python train.py --num_hidden_layers=9 --hidden_size=256 --num_attention_heads=4 --num_key_value_heads=4 --head_dim=64 --intermediate_size=704 --vocab_size=2048 --hidden_act="swiglu" --norm="rmsnorm" --norm_place="pre" --norm_eps=1e-06 --positions="rope" --rope_theta=10000.0 --rope_fraction=1.0 --qk_norm=false --attn_scale=0.125 --bias="none" --tie_word_embeddings=false --parallel_block=false --init="orth" --init_std_qkv=0.0369 --init_std_o=0.0458 --init_std_up=0.0528 --init_std_down=0.0528 --optimizer="adam_hyperball" --learning_rate=0.00482 --beta1=0.9 --weight_decay=0.0 --lr_head=0.00814 --warmup_steps=200 --schedule="wsd" --decay_fraction=1.0 --decay_shape="linear" --final_lr_fraction=0.1 --batch_tokens=[16384, 32768, 65536, 131072] --max_seq_len=2048 --doc_mask=true --z_loss=0.0001 --train_tokens=135700000 --max_steps=3005 --dataset="wikipedia_en"
Each number is 128 + 32 x the weight over its row's rms, rounded and kept within 0 to 255. Layers, rows and columns count from 0. Numbers have three digits each. The size before them is the row's rms in percent of the matrix's.

# layer 5 MLP up, 704x256, rms 0.0527, rows 605-676, columns 64-127
096:210166131078086120104081128151109074070166126078166157121132071137127090124158121132138116109119129130070128122167158102136157094145097143162138209170137151149091086133131111119183107106121138
100:149154073143177125125094112109129128144104127122152116102181184186124172139129138119070112166149086103136155076117168168106062140172201115107120114182052122159161180145124137132079203146146143
099:116121146082171103110154119061171110116133130163123122142108115075159176110110119074115072143160139152171095095145091114153078129088146157165081145145146082112157085174062139075070115081088169
098:137106096100094104138092161090191117156163154088110110126162153137113106109127108066126127091117132138150146147140137111198072136106118189175142093133072067158117100174142148144144118121121018
092:140134112123113129096110139161174114044099191135131097134138111103164149157168131161101107132074062124096091175129162130133075173102105175136075170119076112133131077153090191113091116072157087
103:114126118163176140089094137121108107185107098056140122042128107165102132119055174128168089070153157108153147153081151107149134096140123109152165140201112188085162170082077109067120179130164131
099:168196115134138145107095169145106148116202190130167061092104100124161108149164091128100080096152156111136111107110146085124184088092121161093152153117112147137124162106140166134177108094140092
113:083128166137137148130134086171161095153084106188147085145110133163104108140084113173133120131112122110098071086148076144122105153114173126122045134138133091113112153141131088103164093103100106
095:154138106123090066096075143115107189079153187113115051083129136122144144091132094125124131097115170113110114117103129133101140175085094177129061124174080108150129114154147155115149117108169157
101:145158189122126123090110142177138125141123098192094131145157098084113088160138141150181100132121105116136141159083105093120140156098129168092122167129104144123137173107092100099114104161166118
101:117087169050113106160127111145186101100126172141145135157152079116128219038074118114163154097150107085123108096152080132120087199114102113096130109088156185162154141108131140140070186152131152
103:120124197127134132126170082113160115149109100161146081162192171116106108098100180087099135095155150121162155169157140151114246041113117180071142176166085196166107146150157133135120107096169149
098:100090091118155103136160074169148151174127162181119144168122132136130138057049128099166137093143105074136132155099095096125110132137202116067190123109138107195107139136088132124127145190100111
098:093165069103125111090095164118138091074157074169133107149128145093169097087139204114151087129123051146087111172138139129167121093149121083138131130148133108104131129167095129148170126107163099
099:085131121101186148058113116157089105087132163095112151061091104140160128109151112136161130118122083153098139133158105158106074133119153093163141113130090121184096137062113180135141121139059159
099:107132050145092143124120136150189148173149139099109162145164126133135177090175178162118091134141137149170147173117167108173201126111169091075152080204141093120105168114060159111120108092117153
102:142180161133158063104151167164107116055088139136116101103134155097160141097103195141092149148144181130143155184139079133092084134121076154145086120036102129170121078144107139142170115070113133
099:080137078143090161150149098136044151080085164137135099147150140151116138192198110098106156117092128132078122120088113158081105221076174128170107160104116134228120118082129076119161131145161069
102:132139137160156125103142100062146155112142145097153188163095145180133160115124078115206045125081157132124169145104123145091175128129120137122112144118191153169158164159133106110163153089106162
103:160118123115103158132167128180115034189074129169125118119113127139140177073101130119131140131150106147074159157197076123165112113134120093156148150100093070162181131161100134120080114131114035
094:116112138095144082141117079129140178087126116067165099133122076126051122123173116184140069139120106096140178145114121111153075163114117141111078166077149134103116144120161094153177099168158097
107:159142133155142070149106125150084136097136130101156137084089131118132103090113166095174130095021200159144152076143071098131163091124165097089075135144130084068126144094155175083138151098080169
103:114126090182193119118179178082136128140136102135065117100139055143176079158096134181168180119131128147103148154101118140148124069146124106091086132157098086156156093146155113134092139172076155
098:167082154172195137114093139168143167059061177144128136070174105123125192103126131096135118082119122135142158080107155094177089118169105120168081139120126202125120152174148093100117153145138171
097:124120142090117111061129149067131129176155140111102129131051145100097119180109137103118144085105147103071165092162089170133147088104122118155126091180122061095178176203143086096129080115130117
098:117067130073147107146132119146178105102138118204118151147209122057150141057133159127163111171106089111096144122121104078137120098174118156099186169116177163185114115151073113148111144103107078
109:144073093162100116102106132136115099096133136085116095128105091113070195109141106150134133105112134112093134066087152087087153100108107139120135148141142125145128102119139102134148108114136107
102:128121157070125187119126076115131111116094170121114113088098146107158125061072066131080136125162095137166102138163063182135133109137103171103137139139202131093129118164137091182129122066133113
102:163144146143125112077116175108143133167082135167136124127119114157147086111195158117132143184097132116113107110125133080139133191148114125115132107153074153087118140073095122097087075164134138
099:106139214120111090147130101112134083147191056133146130172106129102106107119077144124139045080111131089182175153155143145090108137108151120174138103135133133145101114142129191145137123116134113
103:157173189146169139148150102124161168087100164175115108163119185083094096066079188115147125157145171171125147117100197125130075110183102126134145030160183113104084146116137102110136134057136075
102:152151114074136101123128146155122185107101147111127019141099078089116148157111079147088124120140141132152162130118129160097122143116146139079144077184146177132118128065123113149104109134125162
099:106164224142129137156063150150093108193139053181162108084104091098173127130126152085125107088099167167097136094137150133159143120146181123146096088132135123147139135158115110135125190161126144
096:199111194158147118132152189124073142129146096100157141132146075134098112082105158157121130171125123125105167117204157154123178164151122124125137108079134110161086132118172124067096154145081194
108:138142192060174080090129119137215112097155073155117097118115124135167084113161123120106110146099095139101162074124122077109144195144134131090139084167153162156134086116131143162069140174132119
091:123172085129079093133165139116170156129096104113184100106144140109165111140124155126166106122156140119117125163174095138143144139152206057148126063156152081142160181108122093147093121145127166
093:152173086118128167134107149153162151120152132130084128136145210125114150157157146071100065061103152131136194118125094147068148137135119107075156072128166139092150133102136122171129086109158081
102:075181084144101090205096087146143131160098162096128147094172137091096114192115125120157155165176136064174175096120124119101116102119198137157147116071111114160108120137112117105079102110118096
105:171083103122126111089134073157122182141154168128136203109147113125121130175120122188112145096129082129173104119084119076110143081090098158120161111101160114111107138142072125169119103124186123
093:174140114079110186120083108118176139096095182073084162118078138098138131126151089115123093156137086128173063159108187127179177219125110168089134115120064102110153104147112114115136137124151088
099:101173100110095079138134101091109073219141110117141104136099153123114154152097152128182153128137073133082142187102134138119150119081094186158150159137159076182156169132155207091093094072075179
091:135124156154088178145137135066179126086114136102133069136120135084120116091150113151111161102134132202078144161141111154071177146165126100133101140094156152122159158038089126054159072114080086
100:096160159086123081131106165080084123196100123114137133121148156078119157159085140148137151165120193077183122061086113135097102168173193143166104085157104118164195129115099171132065155145069113
100:089152127146097134118125129137144114134095082087146137117136103141114147093125106105122129082185126172156141107081094124119119121116155117130146146151103107092114099121097068079074123111147088
098:068163145107213128159104163119103147173182083105165149085176092150093184116140142165130187118149114111128157110129152133115098137100118087160122157132130210128177124080181143145193113124112134
100:114090143117069133099112131085168153076089096121148107113133195140143106122151114114111186141104116186099141140169160127143190149205105120163066128114149134123155115161152146070205131041096132
093:172069140081142088100104071127114147179220064119164133152109172101121123108094136156109117202151189137065115113149150117116144122130154105127131120144114141151102136055154196144088118186111162
101:129075118127122135124136104116142066149182157133164119147080192085116150119085108151176095093106062116150080122082108144116124125117149120128096059158176112171087081145153100103137108147083154
096:115131122177132121098144179089108162083043140106072133154221174117111166157144162164148092116139118147174134111151115193122135179082135139141112150093106073070093101113082102165078142107129103
105:128106159183076092141091155095174102110155162188105162110106093146089123151179091098113124093164205104167148158140142135092124101150114111168172185139128158141156117158097116156205153150105103
105:124102169126164129201099176162117046116121041148141169057117079224160176134084135174164118141074120101103109176085156118163138167103191071175120107150202147169157080142102171152112147106162127
106:132147088158100176138125192166117170107128055142150107091103138127164096150124144168096113170095108145081110143123160168179158084160133109159093148137086124205151117130124135108133162124104084
106:100079170098157110075093101163113151132182143141107138171053133105131116176097127162139080144149151099122147060145100114079128190166124132094108089095167160161089142124115109120160096045138079
098:157151139153116110107110164123169136162122058136094085094128190163149088138138127067122087074105098182046117173142101162107159130162063133184102130103149132161126113076120119168170129159147146
101:159135165122193130087133135183089099180175076101156173102066119085055126100123126102133129162097147150100147153105135154087122154131057149092101137136123155140098149119095158132135103111101123
101:144095118098147089150055068157114196157149165189071106136145155117099118166106179087064130119087143061105146129113139091134131188068142149141195109135123132107097122151200127143157084140169135
092:168098168111118110176117123131106079127094070131104143133108080117123105105111099119186116158111135169146146095109168104126140141130135108126106124145195131139126111110126129101183208152098136
096:098191119110139174133105093135124152112157073172094170121044073147162104069162107140151160147098190129200165158123128139188167169184081203184097090127120068107081135130116137129136110112183124
098:097163113180148145166089168101168165148169098119113154141119092142093146186174125125155147122148097114180123153063131196108164144133084135141165130165188139166144112088171179094099180141127147
095:141090089146196063133099118127140162194137068092082207118094156157168116103163123094114134158113127125165161166116092084147137131175139118115140116128153076145110115112142156139173162118148154
105:123116140138113098125143092116147098115130104141077172111103139136131090165103075132128191088133108098104105109152125170124119101091125098170109143149102160069104107095105065108137137129051119
094:118113104081127107127134103139117090102160125188199077134168129130149107119130113145139151154163158157081064123112134094165148114170132099084162128112086103126110101162067078147086096136143148
093:107074049163101123150094068144165103084125134137126118151141118090163111113151118138130152129179141164110147138125108203154110126143141128136134113190177116189133114140188165132128092073154093
095:152101094186129154129119171104185150081095163107140153122153191107113070174168122156109083162140080138197098144139137168105152116176056088163125217097148096141148152146088114111116140120141107
096:135146075168188173119115166128096089153130110163057126121176133133131124101091088183130191079106079144162161126151155145145115104107188146119142112147099105124147138128172115162126095155123133
110:197177124101116142143143053188134072155196107174145139111102147135130136140147144088130107140128068148154144128129132116119156104164138124102156088142103137095168175142129174159131180157097152
097:124083078141124123153085074097112093116145092150139100105090130153151215173172166141135121149125109126159128151143090134093099135155179131177099113102197141164111169085074110152146164068159133
101:158160096159211178174140161137142129128138096078186136159206137151106147117191114088158120158057177185094122072155159109163134104084180105184093089126159127159078158114157155164141139107093136
094:098124139150135108145123131149062125081120115138194119120146110111089152101169125177088073146119186171143147102160165180132111129132093108140165056111111167112079174133183112134116149135085093
100:147160099084159145100095156097147169117138169139179114086107109126152026120142108122129171086135148141145176169123150140133118104194076132104113146112113131184153135123106180127133136128139142
097:122131135124121141160151135140130143130119095130100165148159168120087201096126088103126155141130211076160099075147144126128107191168075134096172076126100184149128131154134125102158116159140148
105:127085127105098123127125071154105144141130135120076137097117145102123119123146123180168162149141059126187169116128186138114103111156139131096134108137153157054152152104139146147144060149062115
# layer 5 MLP down (transposed), 704x256, rms 0.0528, rows 605-675, columns 64-127
098:111106093192116146104083139122121110106081173168124094122112155086077100098128146225141127131097123087120118144100141148133163128149155125100134101104119109095204103139153152106131112137122072
098:120125141074085124068167143168060088087137097106156096152080129118181181127129092120149080094138139165185168159105106103153124145090109182131111078105137124124109153099134095146213153105126154
100:092189207058144128102098146133076190093105153105115113101121096077095156120155140094093170062156105143143141147176121105084126136084119144073047119101052177151130170170158127134116098098138187
099:093113139082205164119164086097153138140143141151087174057130079201118161139098157166129137192155120074139144111121108113076134165142078072064026087106117165159130174138174177153099129147188144
099:194133168148122211187131138080156167088108145158096151070093151110136113149165152111078136119106030105123105174155090101134130126116117098155130132206100175116103086150107083073139166156107133
104:108094115095131078114174033082127183168093167089134107156072209063120159190158116085208127092145061178142139130135114112100133108113126147102139145105171130052147187127107113144118137103062112
098:205122108184073114088140146053125155143195129130126091085109086197117111128156090061140142146151104121125154149142169104164088144147122111118083140147085133114089125115134107172133173147138171
108:135121201099090071113123137074195116105154179118109160143117146081134110127091124197135142096150143142174083125153149136130111108146122102141100166120043095137136178147159135089133145074131107
099:183182108211127064131107151159177090113111138119084183147085140145116148112121116148121088172174156145137162150191182130134087116084126093079143077121088135079105131149140163146105136078168150
100:155110133196079132169122119181146121071153108164114079071093128165078107147050121114105139107161140124145092165159084129163121117129135124111106120169055119137122116099108121087075164153151130
102:131118115108148108153126124180106133141138148113097131128139102115100168075095176080163159200089095093129153062094090142147128150117111112106056107136139158184144092099170110122128185182096129
104:135132159119113189112106142161121120076105133146101077092135106189107149098158147104138130136138139137201172085115164171114195113171117116147153127145111143212105122111118173177093125125159140
096:118114105132105088125158103156159162110148120173163100096113140194125063142078201090129096166119132165162133187169095134131133141145149164117121144124083117145134150088092084155171124159109101
097:119158131148134113134188083149087162142147167064160144162161102106089135127135140184110167146109130119170162072108160084126129166109148121149153154089135112122119133067128173082170120116095125
101:094149150126088129136118173102141155173148181074132155154156169057095177091141099155129149065121127128107133107161103110147142111067120105161070066129121145097115087138126139085106152083160085
096:072141124113086080148183142140145168072116091148129153180140111163192079089234117112097151153130178118062121084142103130103129104109145178095135163169169137125093160080078133107067143116154123
105:117092134194118106100092143138120124089063101080125144142132093144188129104104164090106128149111120127165145110079119128072176124153135141173159125217087186039146106137117145187073137173130159
098:078113095084160156178103167113099167102188182111193134088171200091108147171124135072165136155119140142142108119107117085099179149058158129123163108109126107105135171143137126119131119206191117
098:071167104146167177087080126205159216128152137106115126127101132134116177061161187174131109121144139159161127128107117097149089104095158168118141167082064154162082147164183055107142195092058117
104:170111107062095109133094131133084136096101113160163101125137127105149143159132094122125062189146150093152158103085134140141135174138222096177126147159117161159091130163113104124182133128128130
096:139151162095146174135179163143094137128164138174152101122165096170147096109145157136069129147094137188055101190111153193104083032144116136079119117096110140080130144146154163216135111138153174
101:152153166169072100148120175113181077161063122147154096141130129123200123180103030115068143134118108106162126201120217113154069145156082147158165144138073122135100074129104142098127125102124176
101:103066077065165109099099147096114153108095153116126149075117130039166135111169137169133095107156154167097126151147112123105142122174143161117115116119179091090132178203168125053126082136126099
099:133166085112101135135147150164165176183205097136144128176103073136238105055137154107139188147180098157078107120138079161112191151127113082099139168170128122104149124120149156232164135146125174
104:094094125098151104145114114155111151126203157099150116159135110128165106102107125166145117158114126069061167101131054159064135120088074142151132157075148095056135167190176143123112143125105119
098:177180116173111108125104108114124121198143088130128078078158194134172179092102078095120148096131112144132157070118181131120116146111191142152143136139147073089145106163163162186100122128125130
105:101173126131052156095150171173152153098140092146106133100171069117142142105145098147053081125133198118117164129130097101132142114135209107080072103118054186100152091154124134123106188118136104
100:114163122145108145122080106129119093160142064091116133174148143118075147065103081163185125112154084147132076117118124152138118141171119086139110129093183138161177110139087145154089114116194106
103:175088127185096069128121089115144131106079125140062122050130146169115104113175122141168124101100131145107173132135110117181175147119153108124151130107105131116179126067096122140098095164121158
102:129150113132130098069173191147127117178176109132151135197136119116051095110105170144217123093102129145122209212135149135153123100086129124158136101097159091120128149132109114123118153188148134
101:148133147093109147131136125190142148167141129107159180130138151127122149119077133121147171107170132179083143116189096131182171144150147103143105120127118156144127104103165123116116095082145111
103:147076089161091105118123188125138074126141161126141096118115110120144105098117138131127097131136194132107099141153181171160074158174114192110147144163127060116150120085173101082098109134194137
098:167109115144083127174142097144124091123115169148143124112095146103114117078197124201150179134146132110100127107112136147132158082134189114098119127117183118100226129140134156073095111081176080
095:187081080149150173101154104113120114118067110155094092114131149136101136143176133135185091145076090130090136111126188164083111129153100113124117091083150115101088135135152109141141138078117129
108:114150096100132081140086137156185137174123124175124144135120079137143112090105139151085092136142191129096116177086095124174148134118122119103136027172148134136160152106187145115129143174113108
091:126105116120096109135111113108153104131080108078127122157168075069144163096123131088133144133130201096086151155116161112106116156127118182108137084152138108112133141156108080127132117080075115
097:140152134132090144081056172143183163164127181137107151119083140122081178158070124106105077120149130147181138132118128138153109159105108103189105135132119145132155178176110143146196145122147078
102:073157077162176130130093128119115085131110166127165093140148124054071180137055081134167148127100096100187076116103093160125160156128101150100114103111151131137133150127150164095088130148072135
102:200119136144109119157147154080146074098114099152147121127124105165115107114173097171154119086103125165146141157155063141107116122187150097156168164141113148117116186085111141129133118097107179
097:129127160130128159101070124089190162162089151114102157042120117099108152104164131115172149103182071101120102106146120085114127155171159120095092135084082165121146134117157156140108107102119089
099:115104122085085113085123122086141089144157151151139056181133105076188131136151132093070142113129137164142083096162115119156126149122114062130132077120097134125112139113080141150145101170189119
093:098135110156168132124170077084086133138037081103155100097151131115162153151124176107135150090197121186134111088182137182111156048152093177149090141066113137181090107047141162140099191091068156
102:143121107155175101151098145111099142125097124043156114162158148206066145163098106127117149109145128122085112104115126142167093170203135163143117113169111077138107087096172157144123134107118185
101:064089155140181130087199122142113133156132181150164124149116123135139090132134147152171192080122129171134095147157191145065121133069089166155131163112094115124077157093106138191125127112136132
099:132093144101162134143120126131087118107153125117118135120091115111113149126126088087150099114144033127170120101153152111108115185124147086108146182158134139150177120204121104185147103190143207
103:132125121156086083123080125024134099167150138105114113087097130134072111147134134128137171131071116187108101178172164071119107142179095147153177143096162106094151090128138112052124113107076128
093:124079106138172129165132167113147148165082196162095112169136100136115112110115115129074116119100113207197136169129104191162120160089137181089133116153134112110124116128074169145104168084114101
101:195065122097055149192116094117195154176106171117127077128135148094096090125132119120137102071157099105119129086156129103076044177060050113118195090148107099105112138119128112116161123131162060
097:099116151119145151124213162152124129110142131136089116160152081216098101133117107154093087086123071191146113139082113090106171231095123109171097113101094109116074080103075132192085156158139137
099:105110097110125104115143107084045131134149099104094172092113099056115145126165076111155153098115155158128180128085130192147159092121154097135126077117146114120150155134054073144157101126091162
103:089113107171162176179102179059104161165107130116095060118168179148099130119062118150108158104158156128148120100127151132110168156172114097117123091146129110140170115082116092180135126196126087
108:175123114163037096127106133118154120149049177129142150093141151134115119176103105112131100119106142094144098144137147084164083136075127081122119095149144160153115149213099185115115173159194123
101:111142149159101121130127171134121171121186164122082157114163133139067138116119117110080125088105157202159121134131081102085118113077137166137098133118128161158117088164121113158173139109149095
098:157123170119117095109149125123106142123121110134148125161096160126205138098139139167160162096155118199145104160088152155095128157143139121121138153118103147135107104109107088077099151137111127
102:185147107164075088104099122103079080139137083090128096145103141103119110206120140100202125136138165094165139148150160169075138125127191148090171168105173130128151135101092165090168109151131088
098:137083115172119104133118197143131098101095148068123138121187165117127163141142137133104139119156131131135109137145170079116071117173174148100142160095145042102134155205141073129077105098127118
093:109145095152048174129135146126156159129148066129127159145157183204056149165125120097108178097093150112077088140141105163112113101170098228134153198104147175120138107153140158133101132146104071
094:065129084133174102168139113180090163114074138115128152096136147114176116093159143143124147152095168110132088099112112086098098097185151099122085119153101137161129132146040096157124107097072138
101:093101130140181119123121125153104168096144163166126125129097163137105099096118159069145085150119115101125074104080102133086136126138107141202161200110183106105085176083167134087153142086138121
092:090107103173122146138126144103124087124092130166116125139096063176119093189144163106058147077176146128143093097098184141113132156122103148166203152130103105159101076144077120141101047137113126
102:050150140152080131090114111146147141141107123152109181154123077069170170132064100110092126118126109122161084145096131165165109137122197140137204146082084171180113116161128077124164107141165104
094:100129159135111162138144143110117102119107137124189040092176144043160102127129187104143106130136144120128151144108109128081101104142148118099127172115166141063068136139097119154156138119117150
095:127121163174088100118181167116156096137136102136196105074098149131128115185069088175098151119070089180109151150155156099088135202163124152138087175128130086100096126127083103096124160140122177
101:101172155178097176152205129117198108159110173109111173181157145119122167127168083170125087103129104141151149141185171165076131125105089127168114163139090144176101142144140098086127097133174115
099:153128099120144074057157141133094203111117125089170178148169107102179141160157142124154104143206193142082099137130089106111094104149062128126154095109137120107083138090146132088091161084193149
106:153139173060087118178148141094087151147145129118145090108077029115130130118089089128087118096152108137157102200077082102115122150160073145114066090078152146120163149141125144158174133113134133
092:158124134167158163102099162087107142091103167135158090149128111102170145092141116152114117180148152170077150124106105089093150130161087122133139121172094143103102161134063115124159129110147106
098:101074078106103150132147101091148174125132137093104104112133151142081147123129098152137130093138149131134168141121127151173135108115120089149146086078180107144174124152122155109140160130098105
097:189133136126139134096090169120166109127154109195131160108118144140153145142101105085136117150082109069089104147149170127102152138124110122201086122114113089086147107145121068154082100127081096
100:172131164130166119147157096130171116149124119128133171178114135134127167164112145133111147116089114054116138116116130164175082142079108184088141094157093095152142077123060183124104117129147117
099:141174102173129140115135041121122135114159132086147056136138149152181080138173131143099155183101105224143091163138076130080162108137136126143093148125177165068150151119146156098142140070105111
# layer 5 MLP gate, 704x256, rms 0.0529, rows 606-676, columns 64-127
091:200089104116081075089093091140168118127114152145104149071088141132125124130150160117126182137182108132152123094141133113163187079139126124154100192165129152099119103118102151164120034113157084
099:094060129120129163127125088149094133125154019136128116151149100127108177165144147168146103112108082109087152091094118118111149109120142073124171098150168189134097156104139144118138159119131078
102:155073111100171099109097111166133133139136131139133166148077088109139080157150112093160126120081117099148177100159168110120123165140114166146141125162141165160046103090138157149157102075150129
093:107066099124131134161128130167141132104133111117142079165177125128152198157123118188138092119098160125127154143182144175128097155132127181149076127073168103142150127146093125146080149091162096
102:131136138093176134100143167182145138076107146143099125188132111149152082122182085212150080156133183115175139122169094151149105198139138140142147140060106115141115126122139131175141126153089144
100:121113148088141132123155121099088136132128166164143132091178112184126172177151089127161159108116158096143098177135142120103117085101098124144087135118086128134128180147149167164116121094203137
105:118132126115087095139162132144062129123149163150096133108147175123142176102103109212113166130143170105137122188152222096128119139125114143130184104166115089156155185182103143153092113151187144
100:131158096141107181181104114114116114121127062123135060217129156161085139130080134161098096149170066038116151083190119088168155137145182142146096099156122079119152114113110075124124152043120141
100:119136120168176109130210098141111151128142140143118116109151175131119138147153173143159160118145165155114128144116096152127108092077120121161131090155113111147126108204154149138124117117116139
108:117090126145149090139149079143108139189170117119107117167098092157098094078156140085119140174110145169105102133195156134105100099128149131156117166105155163113009151135145118150184171128146128
091:128080113150141149179101163148082142087129127155170096139130118116133135125123155129187166142152127166182114135101152111155111176200093089164134056113129155125157138151130118175117131106145168
098:094147138093146165175217118158163161156127191113120174189089100153115109038102138068075108051111136130056172119111138122117096119101145111145191143102158112182099164131126122097121121164131112
099:121146132174159101137089167149025153138164156178109097133172110146155120141121113154117111114103138116142146097108158149095114130127143081105154113110109079196136116158179098138163122113121113
098:103127062156172202125125139122118150100075148128091132152102114138143182109105100129173132111184134166162143109237102137147138099104135125137089135146149126165092144077139150135108118159111201
093:108151210082142140088130094143075124068164161132136107159148087142147070105137126110094127096117123121141053107151116134099131072102081148092155143134175097122128154131118089165113136209132168
101:109112101104113099145128138119078145088169085080123125134135156108106153126162118190123186153040105145177084114104127091146104081148091139083142082119174108165107149140094113076152102147146059
095:074154098135125132188105085134131131099086132136141141126166123160145174134123141035092169072151135108117110149081093088123126173128119155167069139092139109174182111150110105154118127098164113
103:127140103075125111130107180150076190136127112125133128143112142186099130134136169143146100148130117175119186147125148137132186160130113142091162116088153132151174146167136158123111102088230093
110:136135087120103136109142177169150123097139057119090106130169147145137137117118133071067077182146091111118171148215215049088141157156144094169096097108108077116145106158110124149152123134124179
098:138121133123144115181119214153100157117115084110099099118130118124156116129137103089066081106128171120134141140108138178109120088143193111117109095085080154117061120189159142164152175134175153
106:097169133135134156164097167161105169034122132118109158139169072129093133083089091106115096101101170103087110088140151108116133179128106162179117095158102131172088145125116142108107108151102144
104:119132121118114152168226141125140081123075150149134119134106123109146119096093136124120171117132123148106149128124144136132141219138178129131117154173167080138117103130043124124056164093143151
093:101127153133069191135127103115173131136112113187096123178130123129167166106136083112171094144135094107138121063129091138157167130155113092115076165070139162158187088132142133119114030154150117
098:105167117104077085125140171180079104094147109132132128167160141206104106107136173137119121149195132108074150110132137152065059164167095188109152123107144134149186120124111133149119124150123141
100:128171088127142107150111131131110121153151185152065115159203166174173095146143115081098117087086113149158137123115149119145110142088132141147175156154141124135120101159125120109099096085238181
113:105146167130152111098150131107144148140146150179148090150118119134147063100190115147129106081142154129073074150153185143109094145100138132118072080149111116134060174166173165179094182116168187
108:173134111120149107111093123122081125124122107106151119173160073114110120121148144150172096138091027096078122090096195123148177080170111144097167095145131096196125170111124105122141137140189111
101:121120134127179106096123111087124123122132146174129076113160079121179089095213142096161173175143113102120105150127132135165145122125098106106163141123141113107124125111055072151101165199108125
097:120064093144125182191144128131122158158175131099136095125113160134107121151151124114164150121155103143162152133123122171202137039142095118175100101122185094132132166090107055128130160165087148
101:147159139131160078178198169165116154119092150157145068116141069150165149127147153080105160100172120157100082169135114169080110146109160135156095105087204176158156130112089068173083168143137133
107:126139117188090101135129143174160170155176134081114145102183091146188109108160077138107181131169190121126078148143107153132119094107163165065111079081168074108105140089118120152122139146130140
093:119124150120162150153178109200182130099126137127089094198113111128106137124125111174108141154127202133112099181137165094088143135070147155139104117071130135150104062121171134137151101095108138
094:079136116098154157141134092167137112095125143135189149132106119112117110120174138144169152104109109102113115180052116171115106090129086193179145053068129124144183162106132081129073061140108134
103:080131086093176092145162158145133117124150078089157099160160152191138129148098146080127078088142126144138128077103081198044133147108153170141096144194115103148113130081100103122140105138137136
092:115069160178099132148139110122149133112093114112127138186148071145104194074137099112142203162116184163142134090125163207069088120143125122107114151047143132156084116135138098156131149129075103
094:118163108144157075140151088123152090151149124134111089126126133084200108155192088100109085081093082157172127100102140104088150138190126119167155065130145134146093162182094080143120089108138143
096:149121171109090123197123163107191131102100143105154127102115128100120082195185038077085115086158135139110184136127100169098156141165108144138123134160127085067164133198099091094107134086148110
104:144176107139160143118121130157098158124105138141148153193116167137163091205101160164082088187105123109130094157111103141060157164133045166119131109147118102152126107147122121127129139127162131
088:142106066123141150208144101133097155090112107113130137186123136139137134138065170153141054150167142093158149167157154124158192145107131144131135109144112069118155113146136091103134188161148117
099:133170129155140025135103124121148115140186064178099110117084118165177117128117184167107122132126156090191098138093120162123115163187163144150170132134149134121120112113185125119134108065095165
094:126100090197191071178110130132096111127077084101141076145156110125196199143165100030140151140123059069180142143149075127099158118196134151139166093175132118105120121143155077119183119135156123
100:143141132142147088135109161106073099099149089189117132108117158148103153095141128195166133100123162063153119135073076146091106119149115137168133119096099093152091185143124081082184172162086171
105:099103130127094136132191168074177134116131151110153123103178079110156110144209104179086106169119114120106139138180143079151141123087164129070127150103148095160167198146145109087086125120164074
100:101111178090174092137128128188117100117145152118169017077166159163070162080099105163108123126160173156140121092148082147109106113154157170136137087197114103114141191059118072087142151121145064
103:114143142143150139173144122147121173161156081200099095144144050164150113134138112117125147107104094155099076117126169093156162085104172159102079054141138104143158134137130151162132176167113163
094:102118101148126151118117165155130131165146024188111092120176124123135137141120180096100145070180096110114130150147108186118164114165123127110133149153138110134185172163188032151168173148108121
094:098123146090061128177127149121141185090098110114114135133194090160113119137160134071106107116164157135133165099170182054077109155129066086177131095146121134150140192179127173142116154051157115
097:116110048129123150134106139206087129104152085138177160153149078168128066126120111156157122100139094124123123187094130098077123135082158119208107127131120143092095127183117138156177098143105153
102:117160123145113161136140170161163128121148142140176177173150132086162106145145096141081085117117137130143088080101129141120145112107151136128151117134150098096096110136161076125128123102130168
103:098103109141139126124139131162153142111107177131116079125146128144112168146162081130151134140148133103128092091085135213069133104127079110175140151180163094116059190074129135150165106168088079
110:065095118146128152178126153111122127121154157142126151124145085129118085133094143157139154113117095136174106112133142144096109057156160143179140121100165118110126134079139062120149130123096138
103:121137125170145179149119137103108113115117098171177080150167132142174096154145170138175088067101140119126112156171086162131125144122106157175147118139128084163105136141161044170154114098147135
101:160156120158111140143180107121186109153135109084142071149126063125163098144127156122126178144133122139189101140187098142121149107187136116183127140116146088166099116125134062147174104137119097
102:145099179108140097083126096132132136190159092147074121110179088098184135118195067144125196162076109209156083126142143158069106135141125127160110155070131096155105156172107138139136200143177133
095:120110104114142070115101166079070090092140168151164098153092132165171136129110126138106124133147156099090131162151169125120132134161152129166155150180181114131119120150162133089051076106129106
090:094104127070157133147172115102148105160114125125146122206151135136112162103071154080126102119122157079141143099171101180120172134096142118139104158104130097149157130129153105104184160125130146
095:142180086154164146147133098162120155148108146104085117156137154071158105126110140191148148118150186142139177117137155097149110104114189165115099139177104050094072125153136097159129096133139113
100:154141114109184080082152112179076162115107131176113106154159088131103158131159099116147145136145169116109162187162180191124111053112167147131151124163106080156153177113127104115089119174142154
091:161164194111097123143194158172104042131142099123179096136146126084150120136083164088122138155162140155123163059164042187138120167165137191075117126177120095088118141161095155080131118094120138
110:091100091111106208150124139153107136132130133136153143162093095133065098062160119134159141114089101138158129186127124141106162160139131134153086131094152085110145116150147105124111097091162069
094:196127151123111146132105132100181100138100154153100109116102104143110099123151090095132052063140069125136131188089154099100157091127159146157142117139147178105129083117173186102115164164093091
092:119127112109139113148111103148178080179145145110114114143093143155101139209132110142095089166130122091099140148106079128091119163095164114089126145094151142143194115131165081129129167134053087
096:121157175086136128109198107129117096166109148173176105237196077152121188113108141134098128105087150122099130105134142085123129128103134098098159112092123165146079144157153087116102062125114202
097:083132094138138131120113112185118137075100136118096157092138077161189139128146098144093145108151155128131176116097194113140078136147125110213081204105104125154175121109119124111102120116147154
109:103087153146162185100151094123078156123176127175158131163115161186128105120129093151127149163057101100123125167099108150104136096094188087145176157090125108121125094085189097130109090136100145
095:162092222155046079101158126145101158069109191182114137158121190117125147163076157097102151108113131171168199076129163108137089169129150096149106160119164160148062195143091136125099170045178148
103:139064096144154115107146116152173127106161107142115124135068098141099156123131123092127098057143083144138171130167092131149109164175096141106135120106175107121113139102077101094151129130140086
096:097087190140104113131117168113158110117180168122121155126134099124110090108161025119048144084140109152119136122096178169076188107151137179162075202120096095116148092122157133129153150176085151
104:145085172133094141098125134131110126125167145168150117125134122135139085075184119145159123135141155170154152125118122103074198151124133108062136122165146144113114194076100147122127068108108141
099:098163107103130151097095157122092126116145125080212119131107136136162131119142146106149142109147154168124162116129101104140099111153181167175115179143126059056153126136075109156143136102152108
103:157147127120151103088184097140071132135178166180113146110069111129155087111092157163126179161106141094088172140171232128053089138160154151107144105122153193131108109160175149152132079147123147